Weights of a small transformer language model: a variant of SOAP for these matrices.
Each number is 128 + 24 x the weight over its row's rms, rounded and kept within 0 to 255. Layers, rows and columns count from 0. Numbers have three digits each. The size before them is the row's rms in percent of the matrix's.

# down: layer 12 MLP down (transposed), 1536x384, rms 0.0405, rows 487-555, columns 96-191
# up: layer 12 MLP up, 1536x384, rms 0.0498, rows 488-556, columns 96-191
down487 091:173104154152109090131100102185116121083163156132135101123152097091160127130155145138156126128128137178142141132116151138152093087140182102143157152140149135114115163203161095143089171123128135110124163153170113157136131136095148117115111131142127118129108094145122110129184122101094122168
up488 096:110159139105098150133134154128126141114114119156105128131091180149122160135155134184137112149101132139124108133127127155122102163106136120145117100146143106190141114122084114073113153102126162129078138085104127121133155131141155117141125116194142152169132143069142124124116177118134170109
down488 090:176115119134107122081128101153084097105140136131136100116121084114109128096103112121126121139132141119139159108090141128168162133093138131127118121117140120130115108138077143133172098111117083098135131126161142089132100116118110101139140131118148092129128114140122178160071112120137099116
up489 107:147087159127135164103102135112122127154108178178165146137128117180148089114117162100116136128155121116116150102118108130135119150158122115110151124138129102117117174101139141115140074137146155121105104189056123089133106148154091100161130129120098136141113154157123134141121130118129130138
down489 110:127121120116102117110106096103139202132125138118183090130149144145099065136094151108127127135167133169132108119173098097093161162137117105125101101117147099136116163202120120120131125130132122122106101120123134078145122112114135122141137155103103190131142123125152066096171133124113148109
up490 096:138131115172160089140131153127148098116140114160126081137117119098078159130153166160168097164141107113073125194112176157155112161109135117096120147137141122091171124106106093130120151122114122160081116089162086134118123138125127166127101115138174115130123159122116116106158110066076154135
down490 097:138114091131139137140135112157117148131054147060131111112142116164158096137148110105136132153153167142193137116124140130136124135098106127131109137133130115170112141141142150105158118122124154108076112139072112101118141135134150124140186113069121121112110083120172136168166107149128096118
up491 102:153134170103137103153145118115182113124097145147132148171132158128123117145150121077146174146117150176113114161134127135079127143138176123142138150169113137124114175111113119143104116145120169135107128129155132144155115113111172180095098135114122135087141149113120123120125126137122149155
down491 095:131141111146135131153127085111117137070075059102055145137151143114142113092154141117120132099159137092136139090105140110117106128117088092143137124113171158139127135186083160090115123108130111159139164150139100096116146125110181087133126128115120121145134137145106128139118120134124141091
up492 103:084165121159099088116124111110108144138156120132151147127104111126127124104144142114132138162157138170122118143137106148130136155122098126165119116178137163112122165076087119127146125134127156129124159179145136114119147147150089128107126124073120130125103136139129082094183167152124152163
down492 117:145127091142150097182127139117165130103114090123162140094175139124140120147140120140117096148137122092105133168124120107148124106118117109168112116189138142136119107181118098119095133080125134131114176054135108138110097142153173170143113131112110115153140114108085106150142121128147124120
up493 096:137083132125156126124115123139114164112156140139108120153113155128155121130110129089151151141150126095143174127146134146154154113123138117149132131124119119115131154105125102100138171105103091170084149130107183148162111157125144130110088150111072087102112145124137090139108083098105137164
down493 097:122131116095102109145132093155090140138126106142118139097103180141144130124142136103133113178141178125140168110116143144141173102147168154165102149097080149146132118137155150141124111156124144105164090132146106092099125175126133126124062123153106098170126176151099139126195160153156092154
up494 098:114140140141116126134132127128172094126100106134122119112151125135103125104153145133135082092121108128118136124109123134158111090137091124129121087157104131137177131094118144128167122142090095167152181102122118132118099168106136135084172128091150093142134108126137114144101151096148116132
down494 097:124081117122140115107101154124096123100096116107066141110160139131130110137117120111154127142142142128139166127130095111120090129157130121115132113083165162133092104176151114174118090084107133120178099106137125117148089125088139124097133140104127136127127103132099092111118132112129118160
up495 105:116112132143112100127128150065158150164152150115150115138134183142103155156113135152157092158082118090116194155123114093085102115120120118139125107171128164097142119089127149084090136160075133128082112105133110124114117127121150131107124099138138150107111146151145103110130138133149128123
down495 103:145137162147128138133128115183087139110150125107158118111167113120123121126134115127099086087101153109108086119105112100116150144131134120088103148145102116127139143129123156104154114119136144127144114149125103124124132110142139119102145153054124143157091128140172155122110129104130121127
up496 102:096160173162163158118136116174111108129164129091101138118148153117124130109170114101124136104142091126169130146119094136096164148112127127150154122103056127145141096090131095094112070131129147075141120164138126080157142125102150114109130111166125145142139110139110166104109090139147146121
down496 099:152075136135140145112070141123119094128078166123121102157066169127090093129097155133155100099094125156176133148138174123091151125111141139146142110111133115156164124150112148119083106089128142126127169083140148150156149108148144097170108150143140135094171112130098128131096099166148153108
up497 102:106101162093138128142145149100125145120099136130129151099206116113182132115159115098157126170105152124104120160118107125122124127115108163093107119157109124156158172115110085122097155131127129098105122142126172155142179169125085115124145145109146185127109089111132106118114089120174105149
down497 106:121153129109130137127165075138113118113125130097157111100157117104100123135153133134126140162128131138176065143107129144133138135124133146119115073116114131156111113179140190141136127101129156120135131091187131113149118138082110105125123133093123144137107118157143149132129136127157141114
up498 101:116111138122117148149167090129120141140128157154118162114162139120122151145157106118140120112166146090102156152136164120124152134116088130128133177128091127139170126131125132148163130142152141104128148110151126127129133132146074155142129107116087124129127076097083116076075155125079149159
down498 101:158095088139114098137149144119162170149096141160146131121130104128127126114115115131143137121141176128126132117137105153098161095170087161117142137123136136147135127211082136129145100171172160142125120156162138100126127164124132135163123110109126144136070150135142134087127122089136130138
up499 103:131160157120134086138095116089110094146093146130154134135109163180124141084147116129130095125128165085115164161112115140134146144149144155120152099124143137157165146092131126191131131154114108167125121138129140125130131153126090103128094100120104080120140185093150141150138111092108129135
down499 103:139080069084078142106161160183116147104134140119120135141152121130102123099134094150156081168080122098118133120132115159108117146109132125128103122127113137139122089098157168113083063146151090121091134146139110108111162145124126155167118112132146071132123116128098125130096132148115127102
up500 097:128120105166156129084136115107147173175111137162187133132103121143135153130152160116169141139138093124111106112133126118167138156118122163156146115111148095130123116097113131123115138118131111088126132128110120120152141097148158138114094134109148122149148144115123148177117108150134136137
down500 107:131134135117111129140096099104099108131115144087110109107144121111119086145125095138121161123129138131131104164117157155075132150154119139146108123129148102091137162116090135094131110126137126173133094137153113162113109136121135115113094149085114097132107116156082140111130129134148125093
up501 102:153106144130135160130152169117137166161115144090157172172124092123134117113141132108121072121101109160106123099120113153138198130131118105122164144128125173115072123067080118153150117122139142127134138101142134146131116153141099096095069110103186070129155139139091141148114108144110117139
down501 106:118136117147124087158115139105145108123132107140191121097133115152083137152118123154144144146133102152120113137112123114127116124144146115125126093170141125130136143159116118110137133121087090144082116089106130130152164106108165130124123149148113077121129099146107135104090080088163168113
up502 109:133124113172143094088117123133130124102140129146135148121123110138118099119143148134145110116132091135133084142117121098164123139110121099134181102102133120103122140124117123120099110111123134090085060122136146130125105102109096106150120152158113108122111111135132122105101114139150104117
down502 096:120139160129134110112121157146101145101141109133090131137116141166119098093155121137115121138175124118104103121124135116122141127111110063119165145084136109147132118129138190118140145105123142129116137158120109190095107107047122144104127130138129093117085177104127174131110100144119085126
up503 097:102137183110096122167124140140105151124097147130145101123090127163142171157125113154091094134098145136096106170145168138154134104094148130139122114106140138132163145109108142086140135151170131108096132156141087145150154125155122102140099098153106151131133121088120124160137181131150168089
down503 099:154111140139126113088102150148129144122131118116149143140096121161128094133138146095126101168116107126128101117135107134135146131124137113149112141164086134134093109186122130140103129120096138137117103131150135143155120066104121118109119103120152108153115159152159147179132134132154099153
up504 094:094128082124114165131132110142144103166127108111143117155164129099132134074168103118134115160154091097139075104126078148140139105140157113132135159156135137125106154131110112118128077158104103118133123121119170131110120091169134171136143129135106139151071174112139111102109152088108095148
down504 091:176150072150151136123129155169082102071098156097100118090125142147098090153153095136084151136137157154095132118085103105122094140141104186086137128090112098168113140138140147100108146125110114135094112118140103105198155139142118135080122116129137128131167124138136126080128096112121114150
up505 099:147106173140143175194128085083129106099153128114148165168099101133117107133149115099106111135150095158164164101160148081138110095161121117152106121149131115129120077121092166128132109167159072113146146128101114101127149159130110115144108115124100126135110126125121134101132100144141111141
down505 099:159116129100128114111130153162133108113132101148144145102163191157090127140129153168108094157099125121104122131119137160123151117147117098091166106121162139119126116144139108083143116112097147150170085107162135135126118147128127143148122114105124086146133133114122091171157129056129127116
up506 106:119131134139136122166107153102122112122142158110077131102097114111120120103154141136074116104106088112132120157113150127118109124132115118132131160130128082141164187103131164121147151152115152107120117094108139135104097145137117089130101086115135079142141067098118113140136116114139112123
down506 119:126184125144135107140142117139115094121113114136104127098116134136144108147114116085109103106124100115114155147115084115147114098168099105145138151083137088145103129118152177146108145069097107141132089116127126170135073117114147112144143107122138085133127126095148130118124144120168104118
up507 100:105101105091129135088131137160097110127112135091152154133128122136136172131118157146163132136146150141110127130125154119165121138126119135101115152136077130129149125131163143118099104085087120122129121120126143105132103096157146076142132155128099143055103108127160090122121080135107130111
down507 098:154149149119128137149094106126122140125118147119079108165127194131113127119107099105109139127095121154153118142139135108156111154136111113104137163099113156133163144184158106151112129172151116148091113135159104108161113121121099140118063149143115118143089091145175168121138134100173163116
up508 096:107140148143108111096180096133105108121112108095118125111145154093093161119108134159095112150129102131146126099121109110140133149119120106115145124124138183126145159113131154106150129113102133115091101145140140127120098140153115119097166123139170102135138080120155158140138100142144150112
down508 102:135134121113127163134092119115125165128117139118131116133152143140105092107168136088101098118087104101142125111159117103091141127121127107157137124132101107119130130191114089117121109099130094114132092114117123111111097106133124128132125116137149118128091106098133093108145100140096098133
up509 106:154105137157101141146122113095146132147138157100137144093142124115079153149083098146087131136149135132101158123129079143068132158107129095150128090154133188103139137100119132136120165132148126105086149071131136123074174096130119110133093152088146134137155097148103118105108125120121091122
down509 112:132059124095088141085128106116125106135124133096150144122178123139126127146071092093133090127169120099148154140104108116107118118144123106090116110085100106137125145164125163135145112117073136099146144118119132123115101112101106113120111104108070109117177109150128144115137139125098096131
up510 099:115118158132158096136162169093080079125106132114125077130142123108149128145117140164145090119102132102105161137161129146155109144180121111114071149106114133158126196136125160141134135149133110122087120142108139123139076125125085089104153120145154120107138127113129139114126141123122117121
down510 115:126082113155156135116124134134143096149123106089151104111127111140126114138095150111137112093136136124119129133098121127106108115110102120140093109115099085151090127178100135085147143129085075115120133115130156146141098133116139100153127133160136105121107160080100142123137147108104161067
up511 096:112104128108141146098129110124137140129112127153139139120136185096137189057082143148159116132130102102134141145144072109161120125141139122144095113119099093152157084126131172138119138184112141113126116107148117104167119143141101101130123148126153138109124129125046099141138122127058122136
down511 096:113115154110116076128098114113128113117154097132111123137133108159092099096143109097141128116121107157113123139109126134130137149143114096128115111125124147095125124133061065088141146129099118159134172168119134127125083115145134182139069126136121131115197096119147125103102118114127126142
up512 112:128134102147158117104138134135115137142118117154127122144121127114143145140144132092153101087140139133123136134102126135140150183100109091152083096177115084124146129136122135116117153106095142075169102116165132114090113106090147107102142143105126137101110121153125157135131213112099117170
down512 114:184128080125134115103136122103121126150119141121138093102149167142112115121168100108123111114144120093188146177123115117108134152151106138151127105176088118122116129158142141102167130135124119121100123133122149161098072132129121120140158117123116112161176116176127152140139178120119121119
up513 102:124085123085175153136097132154133104150124109161158141100148129138068139118095140108105145071119067098150096161124139072104113146161159144152141170175119133134177188140105136120126137116090133156146092157113131183100100131169100128124136078111085116161120087098122132142092159147114116136
down513 100:100146136106120138086090111093157105086111123126127106103118124114097129119130115114128151103134144118147124116138141113143179125151125123107147117111154158141116112143138098133145129113115123182098094102107138122107109075134125153145117118075147128161116150145127112038141151131118145124
up514 097:119135181130172078109169122154174079130096118148167171142107125152122083109177127111111154143135106134146122132127123162121106118136063128124104127106138136131138137076133115109081096116101095167115140097125119109150158126123131105141098149114117130089098121091097142143174147145174125160
down514 107:115138164111120122186133172128131117108153156152093126131116069132154108107085123138133125142142122146141151104086152110064093160150149095108088139126114127127118116135117121113087110151095097160115123091101142097132122144171130188131100139101098129142079134134146126155136135119123069143
up515 100:114196096141150128115138068111129155113143145102179126176119128148149139113115126129148108149103109168149143130096128133114160141177102122166139141120161115132130162145131145151147184124110156124125128152132135157122135102106140134103154139103132115149163138111146142146115173091144162109
down515 109:111163147122110119127144132099112157092124144144098132162154157148109075177133143142092148119132151135157102132108143121127144139131121123151110122122149149144144164139135112152138148146136101153136136119135131146124070153111118127174092117124096116125107162138153128122096105145161119173
up516 104:123099138130132088095144156142132096129151120185121131151157179138124098102183124160109122084177088142115141114134085128092125140130094129144120112145074124126143123146111145162122113095185104116132123130133138132154098140157097120150149128126111116105141138164054144093140138117087089147
down516 106:124167123111134151138149132154139127196121128120161092134155131183134102062138130092125125159136130102141126107135145146141161141124125109143152109139111143157104122158134125102120136153120180118120174135079155183120141143117152128096123170167101097155111090118091191147112162124129068154
up517 104:139148155130056101139122153147150112116150137127140153110067136099127108111148086193073161149152133133150111113123105151158133138144110082182124053113125120141206116089062121148172146091119142183118136108156119131105071113138129132117142097105118129138177136095148132120100076148114099144
down517 108:154133106179115095134152119138140107115172168101152067130113106134151117145128117127162104097106148101153121163108176129120160105111126088132115143111108159168113094122108147108103154088140109123115123074147115164119107103126139130130115088138104100134143090141126160183087092112099143141
up518 105:125114134105147139153104092162120107134139090157120139151127112146106155119163139099137132144134146118122111154126155044138135099147139137137133146207127139123163144136133156151135090155174129125142171129124095127140101102132132114093150123109148105085111125127132135094079160127115110140
down518 101:098093091119102112134101090101113116127106108091128117129093140175093144121080117114106148136129114160124102078175112122118128130173100098097110119146134113131142116211123189131148147105170132136069097089157151108105117128118116124138102131121130120174130112149136135116111168139120127128
up519 102:123169137111139098148113106130143115150102159151078126126121118132135107152151085154182100146163139113169138131106130138143128131090145142129128096121101123135095142122150095128141139083151124134171105136108161130152102137120135128147148114110127105129134161135116126119107121131121112118
down519 101:138112105156125140110134117152101193130146168176110100116172119117081122155143155143134112164124054136160108136156112104122118151134126140179193152180092169130127166103121116116096147126163135108086130135158121114049116114136136141116162150106143157152118132144118098119136141115132128145
up520 104:096146115123146157154109152151121129127135117117119111112168122115115136056128135120170146172127128116110117120108130114136130114107115092134099083127151113106152118152135158104140076108109139108126144147126150098140148159115143110119149163136108121129109164119107113118129131141154147101
down520 099:187119119137140113085104112118112133131126121113102095145083106111121146133120113084128113155145090122126125111127090091142101119119129106137152148151098124114108114159131111103153155131145099142125146096146118141134153148094119113142156137147145068135122175163123117090122125124112107137
up521 097:116129141161131140112138173151133124135132122133140165119111116123109142091126118127105115130146083156111127132100118160136147093151112137115073157151122127130096085123128172142181150127118131104115147145126171137118147157123091109094115133125137171095144127109088099129132136102145141140
down521 098:070144142111127120115145118115136129156158120117116151134133108123160104117123119086103110137173109151158136076151144095149137106085135100097105084133076115138127169133111152125145153109133118147136111156118112119114122109149121104179117088138115123106129126128161116095099139134100114124
up522 102:134147106129113139141142124133121139125137127118129115151134140159128117134121122128143108111080108104109099169094123112120111131117123131157143135141111073087129118117141149087107088131095137094151125064127136177137090151117126152123115157137139176098105109090105162112166124110136124113
down522 104:122098104110143109119113141103126117116126115151137149095131153117138116138139112164126070155139135163148075112143148151145140107118094151126091155158138128176157179192133149135102103120125164141139141134126107115150115091093109114162113126139130134107134093153144123125171121127118136129
up523 099:102144170146131114151148158120137163177119096140104129155117128158144160110139151140105134139129109165104133122106164132111131147115110114109109105137156145123172143120104138153134121130158138172143166187198134087164098108137078111150141090129143154120112101122147134140171091117193143094
down523 089:163157116132125189130119093076120181128132138132087083134101119132123152112143131133125109108119096119124119139095104122129088118158131085128152161165083067111088144185127132099105191103101104123152114123118141066147156144115090152162114104119128106150128188109166126155085107153148121134
up524 102:160109100118103101122146143192106117130155110169147150131124071110122130178113143109111138146135135111171108144120138123101131089096125098128141108143111141162142146140141105117129088124107088169146158142105104107140093115139146087104142146107075151133127112093139095134102118130053141111
down524 108:123147114140095155132109105119142095166141115156105134153143140151106113179123167106147111145156122100167118125103090065131148083136121117155168169130098132177106110164081095105114080112124161144142138129130164097127106136105088117161106085191129129174126141185110109187119105096138195146
up525 097:183156116138134100110123120115120153126088136138131130157095097131117129115187105149123173142142097112176102087092144124138135126181126147152144073065143097113160138084135106120119133143157121121123090154132164128124154123106126123130099110156139152131118127120143153140133147148166135163
down525 098:135130115126133098138145121141133156146131151160082137171118126106154139152105167080124130102132139166138094162104152114138071161126143113120178101135121131134122148060083139146157131160140127137122160107160126148144114116126171134165160098127137138091127156170150140095100173096119131168
up526 101:155178114125118117096131133137164109105136112143191147158154121130139122117100135080098111122104143126134124123091138150135146137124115110134160095100090126117120149120139105147121111131143161139165129175179137123130142154131123130100133189111120146119149076138135126126132138126099142109
down526 099:120124117090163125134071130086123124090110119124134145167107148158142135177136108129154129152139113144132129085116149107105127133089095160106138107134128145147134146137137110130088147154141125111130117124115092140129070165121085123142138130114107105099092108161115114138146126142106129144
up527 104:113126139181129127143129176090136078126145134127125180149109106133162127145125097143142150129126106107132188178160138145149121110113156102115099114156118129126143105117120121122137154106106144139113125082153120145146069140127147143133125125127114184185143122126096132098086091094132137105
down527 091:168089094145174155170095100117128124151085141127105147089101138147120107157159102122128126132102111115152095078140122138161155136110138104179112113114153105128098191146149132138100173148143142119131139154141089146109126125162155188158136098140096123066117112107137108121148149193129125150
up528 098:131134167126103108121146109158152125114111127123124101125136146111089109084168111134160114160131130124095141165101064132127111173147127096116134130135116132089175115126162134093133139138122155121113098157126117101097090138134111170116120112112090125096135133136123161101126143102173109148
down528 100:135118132132120133102173112126108147135152146117069089146144128132125108133120147137115066161140136074119127129112075105107108126148114115129134112151126152154095130111123089129177126097112157132117108126101113100118098168108136124111118130139103116150150168140104141153093138131126088153
up529 099:101165136150165109162143095090101131139110149094138137123160127137124066091139136171136137131143123116101111112142123117115084138157139113149100130140161137138106123153069102104170158152101099142117127117121112168110131121138135112161085093116096117151092117132130103137118097104092157166
down529 092:135104089112150093152122103123131136114144122153144145103141072129122160121152156126107158109147138108153093134137125084116137115128126125117169087061120135130122126123135149118129091115132126182097096117128110132128097101113116126137188101128122153108106134115109148135117133106121110084
up530 092:080152172097181125134147152113112119177138166135147155155152120111075128161101126137125137122148120124151148111166131122143139139134142107129153126174103132146144074185171128108091169146122120115145130128148140103133114159186101148135113121176126103164135155135112085122073127147119120100
down530 096:116125097114128103179130124125120108102148116130111120117122126144136145096123103131099104156165149114122112129107115177107164108142129185125085113126129100124093159165119136131132139110110104154112139133150135109140159114119159087141122122124102116108151119118150114112141172144090108124
up531 100:117105098112185114138144168160087150174100121144121114138133110123149156120166153134162108154097113121107129143154159118079112150097146110112124142096119136124170138142126138135131113152130101134079160143130058125115138154120100171124127121092161116146144088162138123125126078153120125158
down531 089:176120134088143148095127126154127122122102113086106121127090141128128144155130132061124147123133152159110116179111124116101129122114114105120113125098110137135155139136101098128106104145068145151089101114133122137140121114130111177099093102072155126147145123172156171164133157142122115058
up532 106:107146103146123150137122112126151118121124128099135169153130163109121138106175127140127143091131139129173102167114113173158155115132151178125115107145106123114113117135097122150132134148073091118091158140149110062100138113127103128122109126097078089092118090092128160162117137131137099133
down532 112:144115151110138141135135175112113139133132137088138127146114137108154127140099145115129118126104114151149110075130084151085142108150136255108124157117169133139117143169091149108142147100082072123108146118123116151151151137136143150148098151163111109142083107115110121113112110108156150144
up533 099:133153135133092124126135107112128112111118142138098117152141102146135132126140125142102155155143108152072141104129127132163125108122118136111105131143121180110130132118148105101136156152095143149151105119167137081164135133118115158135134128102139087118116177135152114084090138142099156118
down533 101:175122171151133142119148150137145163162126117113109150155088121092120128136158158135135108082120165165135163135122080138105128112132101169134152131147122163097108148186118167114153141101183136111102143138127123091151170129099133132174158159185123155139144166144113129133124109103112137144
up534 094:121135115161186103116091175124100103141125094142101120177106094149132151083105104146108099135151138085120147148087139133082155124141137117135129153142139142110130127144113095102113159102112130121138137122140151166138124092140055119078114098092129089121165149125130115140145083123112148136
down534 090:129074127169114121154125155139129152147123127143155124095160146115147138124114126128125150118108098147133109078138109107162147123129159124120152139146127096092165141110083159103135123157125117181169085116109115157111157104101129123146103146099151092138159106103136133131111140123108122121
up535 091:100118122111176165131135144141164117093150100132062112163124139091133145088106143071137108164124112121151127134130120153139128132131154141144121153143167145157154093139097153156086109110109133129159089144127121079134126076133125105117123185132111115119140163107133127155126122101166125141
down535 088:137126146097131133077135125064120158089100151096130107085090113103108102109127127136098140116129157097132080100103137096116162104148141151122121103164117097117098141192129156119133165112133106086103110105094127139130111121139118123164120138151101095175115093158104150109104143128155152166
up536 103:155138117143133122085126087164100109135093109102166151148170099151112135159129112138098137100100121117124126157095147098140141115113130122110168134095111136127145160132127153146113102169147154063110134153124125126093110162141130146100122102149128132110111120114122149135145116122103118103
down536 098:131144098127111088133127158085140145135106134147116151151141162148119117118164137104093120128125158111138134155128137113142169177148096175130096163150147133077130120158105183112124113199136111104120142117154121135141154165124119119152108099106118084089096094119118125144135101091172149102
up537 102:137160112109162136104155162164117160127109142115135132138125109171104160107124151131139123140119132125170111113150127198118116125131133099141125136135147137112153131140134117143111117124091162104135132119179156149101126106134090081102162121114110128111128131128119145139136102152164087141
down537 105:166124150126132138082106083154141131125153146152122147165096125124111085114167112153090158088085155124169136127127147125105159109130098171149124158042142121129114147120119159188115131127146157134128144121197161151093104150127107163132150135163144137117100145106108159118158124094123087114
up538 102:085100123104161119119143119130122064165139108114198154127135126134141128128088158142090121158167115133142086107090131161130143103139151125126193120104121147100117118137105141092114102123160098097122080119155139119130176099125114080114130114101093135080115126120136085136115111118158114121
down538 096:138109156102108123143139146108115131088121112106157127116108107146113126130099151122100131119086128110151147106136155120078118099165107160121127171144138091126146148182124137094105170102120128130105148101111089169147067158106118151137091133106173106124142131132134123148135120109120148165
up539 096:173152146166141140120126168132128120122102091133124162143132095119160161098136119157137122129144153114141138116088122089128103139120137139116148122117138176083108137081086084119142132141117081107134135162101120089193155129124108129091131112082143151108124120112151133101130119133117050109
down539 089:168087112153113128073132106150090159158139103140123133155162128147135133151128114109137110119147134091125133123125126152131076152069124159103150173128093140137097090087158136145154071124140153144159108125134068153113112117135154147128176145146108131170073129143067135136140150161119123117
up540 104:112148154114128073113151128145115134089113138151187078114133124148140118133150114127160125156153120099118102126133143098154133102103132151104130114101129152106124122119151162144131114098139144142118142142115160132126105197110118086122137130083131173097150165099118074154125131141107136120
down540 100:123105128114107133144118149129151119112144144128128123135141152114160154130142128108102114121144145167133089098096126109145091132084135139138145174171097130109141111159104116087102139121134139057115099163115151125111119156115123123130132129138098104136136114130124142112173129107101129138
up541 102:095166127150160094108115126127108119143142106138102117175093112120154146129118136135133158132087110155126137128113156095097134127154078104116112166159087117108138131095162164143143153131111134112116126146138099084117137127102155142137067156119165157132123128111109124185140117126119152112
down541 106:182166149117142172136124135144163114145126117126121146150123088142136125091123135094130108084093132118133131110171121112105092132151082117096114124084096106120149131178108155133103114123128146130101130130169132150170148133080128140111171157150149123130138140150101150117123165103136092133
up542 097:146123132135126156152150100090128137098133149150158120148143151152148105113092138103148115150101087126154129125148155094124144083146118149132133162119148123191097105147127139125113088157080142120112131117134085118147101157161149104119111120100156109148140144112113105114140122114106072112
down542 102:102176124147136145152106129098135160127166154085107139059144110092149127118131130169111118113152122119129158139112130137129139131121152110126150174097158139118137121136144150107118129071133118130133105073159127122116101117079135125101114155118128099140124106140094131146089090122102087084
up543 101:103089135152121126169128155126115129139072078094097136127111157116174134144157116145129129133130151136117161142144160148170091098141130166103141135136105132131127162136098149123127138159162139112162080130154098109148103103131136124128110114133152134090117148104108098114153115109124109135
down543 102:134153121141141117148145124169111113118149081088130101102129109133094133155136105104161108129126107130087118118140113138146095151063108187076074098143067140135126120128107116140086161073092156146129147111150134125123136121157132158118156126106136076124161149187121125103134170117120157134
up544 103:144143114140144093116184144161167159171149135120091094123148148089137169146129120170181157092138148115145164142104105148168114124141128102143121117137138117140180104087123122106135091144112091107120131111177101152162141173132111136137108110133124163081126121111110163140142175117119073144
down544 106:139112104127127134084074096139115116147113101103074107139120154085079122168086135123114120131100112164101101110126118144115138146125116153115117137129125117118121145083121111138124119106126122162106160116110116132142151144119151128144099107110159137155139166147119142103102145106147175130
up545 100:130080106115176135108200130127134158168172098137125154115127096121101112097124111145132166138151077134086108154132118111142116169134127146157118112110138073100136157065134118118167154136140098108144129142092116137145130144157106096152135136140133154095137147159109117149115098140123163150
down545 093:139111127086150122140144142129115133127124131141105139122163094128073106099162139171129112120174138114160144145112150110110128127105093117127162099135086087146128148095108158177115132091069167187146125102128099120147089128119114113135155116108105141103079135197100112158117144094172125108
up546 098:139082114123143132094104170143074129142123114133147106149127143131120087141139152166132066131155115145119086157134131090122104147168082172141155122120100107106133126123168152128136099112128099116119155110137144154132112134135118125110119102151143162113084127128087063144125109119132153122
down546 098:172108077113176147126092160084133147101140116136147150080092104129171113122084128136135150131156157129142100090140127067134098116121146132120101130131100125152114118160172132105156126146121142162115126099097128106138152148166093066163109126134171133111134149133157126142164134122154111144
up547 097:143128102095138073122107124133105094140122183159076096121080134133114118135094100126171107136136140115130147153128115162143131108130130135103098114178147145094125141134116125084134083123136124128152150141124112171164091107150086120106128152092127129166087120094116118127119098134079154144
down547 101:116136121153174135161120155154098173109135121099118194145182128127118127126106167143122095118134111100081106140122145095130097128125127158100149124086121133122157134125155096124077114117098130135133149127145091113156136144096110162124124141135137107111156123119126161093145130093132126144
up548 101:107129140150139103097147143157175141166131125116138157115105146132125178129103135128125155106101136139123089139104155115112117099111147166127116142117108157102169134136103122123102129142163154130132118126140170143116174170123138110163122097061108133133079108115120139157120154116111158105
down548 103:129119168155142150110099137149104103116126103117141148182078093126144093133104096134130134126124126153121143141140149110103096118107133135123156133080135126096085111128157149092111137071139150117153143133134100130116117143141150101155116145109094143143116108105175139082114107181056102104
up549 097:142106095119092145115145128150165114093125131138132051116102089126061142119131110156147155155124094136150124101123129090136177116166161080132189118133101088128104140124097151135141128147110103117145153098133126146156099136156095092079155115108109122124132125074136145113140093171126129132
down549 095:116114141138143133120119122125117079073101087138123107130095163135128127095138135115114096119125121092109157128162117171121127139157126136165127119114126109150162088152137114139101164106144161114167128148146136171139098160146154141123067157116146123160128122109093143096089108116135067122
up550 110:103128140154113147164163154116136117115129144124110107139136127149120155137148124176148102142115114085128121122129136100146137110088145140110118113084100127091153157134126130124107123153131164097143132141086111082118120149099101177120089089147179169133121136167146139127099163118128185124
down550 108:128101163133130128169181087113114186093167145158155128118134171136128140109117137122127083116176166109134133059133053129137112124131096134132132120091126121100123119135143139116079133158142157112114142112080137144121121145127137152170103138133106143113119158182127133138142177115132100129
up551 099:142144122101118132080154135140107171133072127105106146178105131125130151122122124143169167105143137109131168128155108117165170150121138129155152133115136107128153107096140115136150136093132132139139107149138100078120116134103098123147121172144149108122141106127114150118140124157088121136
down551 108:197125117110086075108115150179126172142119134140124106146106170118144093132097176107135125137114167133103121141188148109145132149124125112115139136140115103142133106202154145147103145084099177114123126102128174158108126168112128138158143096122136114137119080137145132111135102155106123123
up552 095:135135137107106137141115128113173140093101106125118160144119059140150130132120130170151185139139125119136091138141127112130131146077092134111136096153085126126147151104109127085130136107126192139149187147111109128125128141147059113171111113126085146137108112083116139132072113138102121130
down552 114:122142117123137151111083130146145134120123086141132156105166108082157077125085144132136138127162119082138120104140117152148130127130112132118120125116159136064154117133114110129133132102148171134117073127158131129164105134138111138135059119136129116146101155171139115122138112135131091091
up553 100:104116165093128101133101142099157169130144136105110106145105101141090124142079109162129154144130105148127077084133140082105121091130127123109094166135135163122133103097137174175177141150142157144115193155074118106121133117141119128060106083131100129103167137116094100152137099123145130123
down553 096:105118144147106104104134126158103178131179126077161112119106123091109096120109154130118145095103128142083107080105119115148143127166123141104142131180137144129133118173144090145090140109132140127147119129097161125129134137103126145135109158124123083141142183133140105182129129094096111125
up554 103:103148105156085110148121148099141108158111121112086137068125109106104116127134112166144119120164113072116170163096156140094136130142120103131179160095104137133150123119124126137099157137137138143102109167125120113121106114135146133077168149124088158105198143081101112155116146148145100153
down554 101:145116148097128093122159124143085128106132134133159104143131134130123104114104157095123131140137167138137144073140132115096148130118116102087111118144101110146121129151129123143109156131142145145123154128139150119140110115129114169135099125133126126122124106136126148164127141163124151163
up555 098:134103116139140120121141137169169131137182120144136123133120140097067155169131126132088136118125141166137131121094103139151066134128136109105139148115078085145142141111163162131140107101125141184113100137147086127143136099091073094124150113121158148112123121102130149135125127099148082088
down555 090:148124137120139101087158151129077179120110115133111098114126087085122108137119122112131110135076095142163104157104101119107129109129154106181121156140112149120105113120119143141128134167100162108142148128150130106127099120138106121123107149152120133127138126159129093109164143126155160126
up556 100:166142138108132179129097117123177137160137153109142154138105114151140147120159155136142104072166118136178106092112120128131145138133122150096137172183101167109115170094113108130147164097149141131108102128117142141120179105085110076115108140086106114140098139124159097129170157092169131168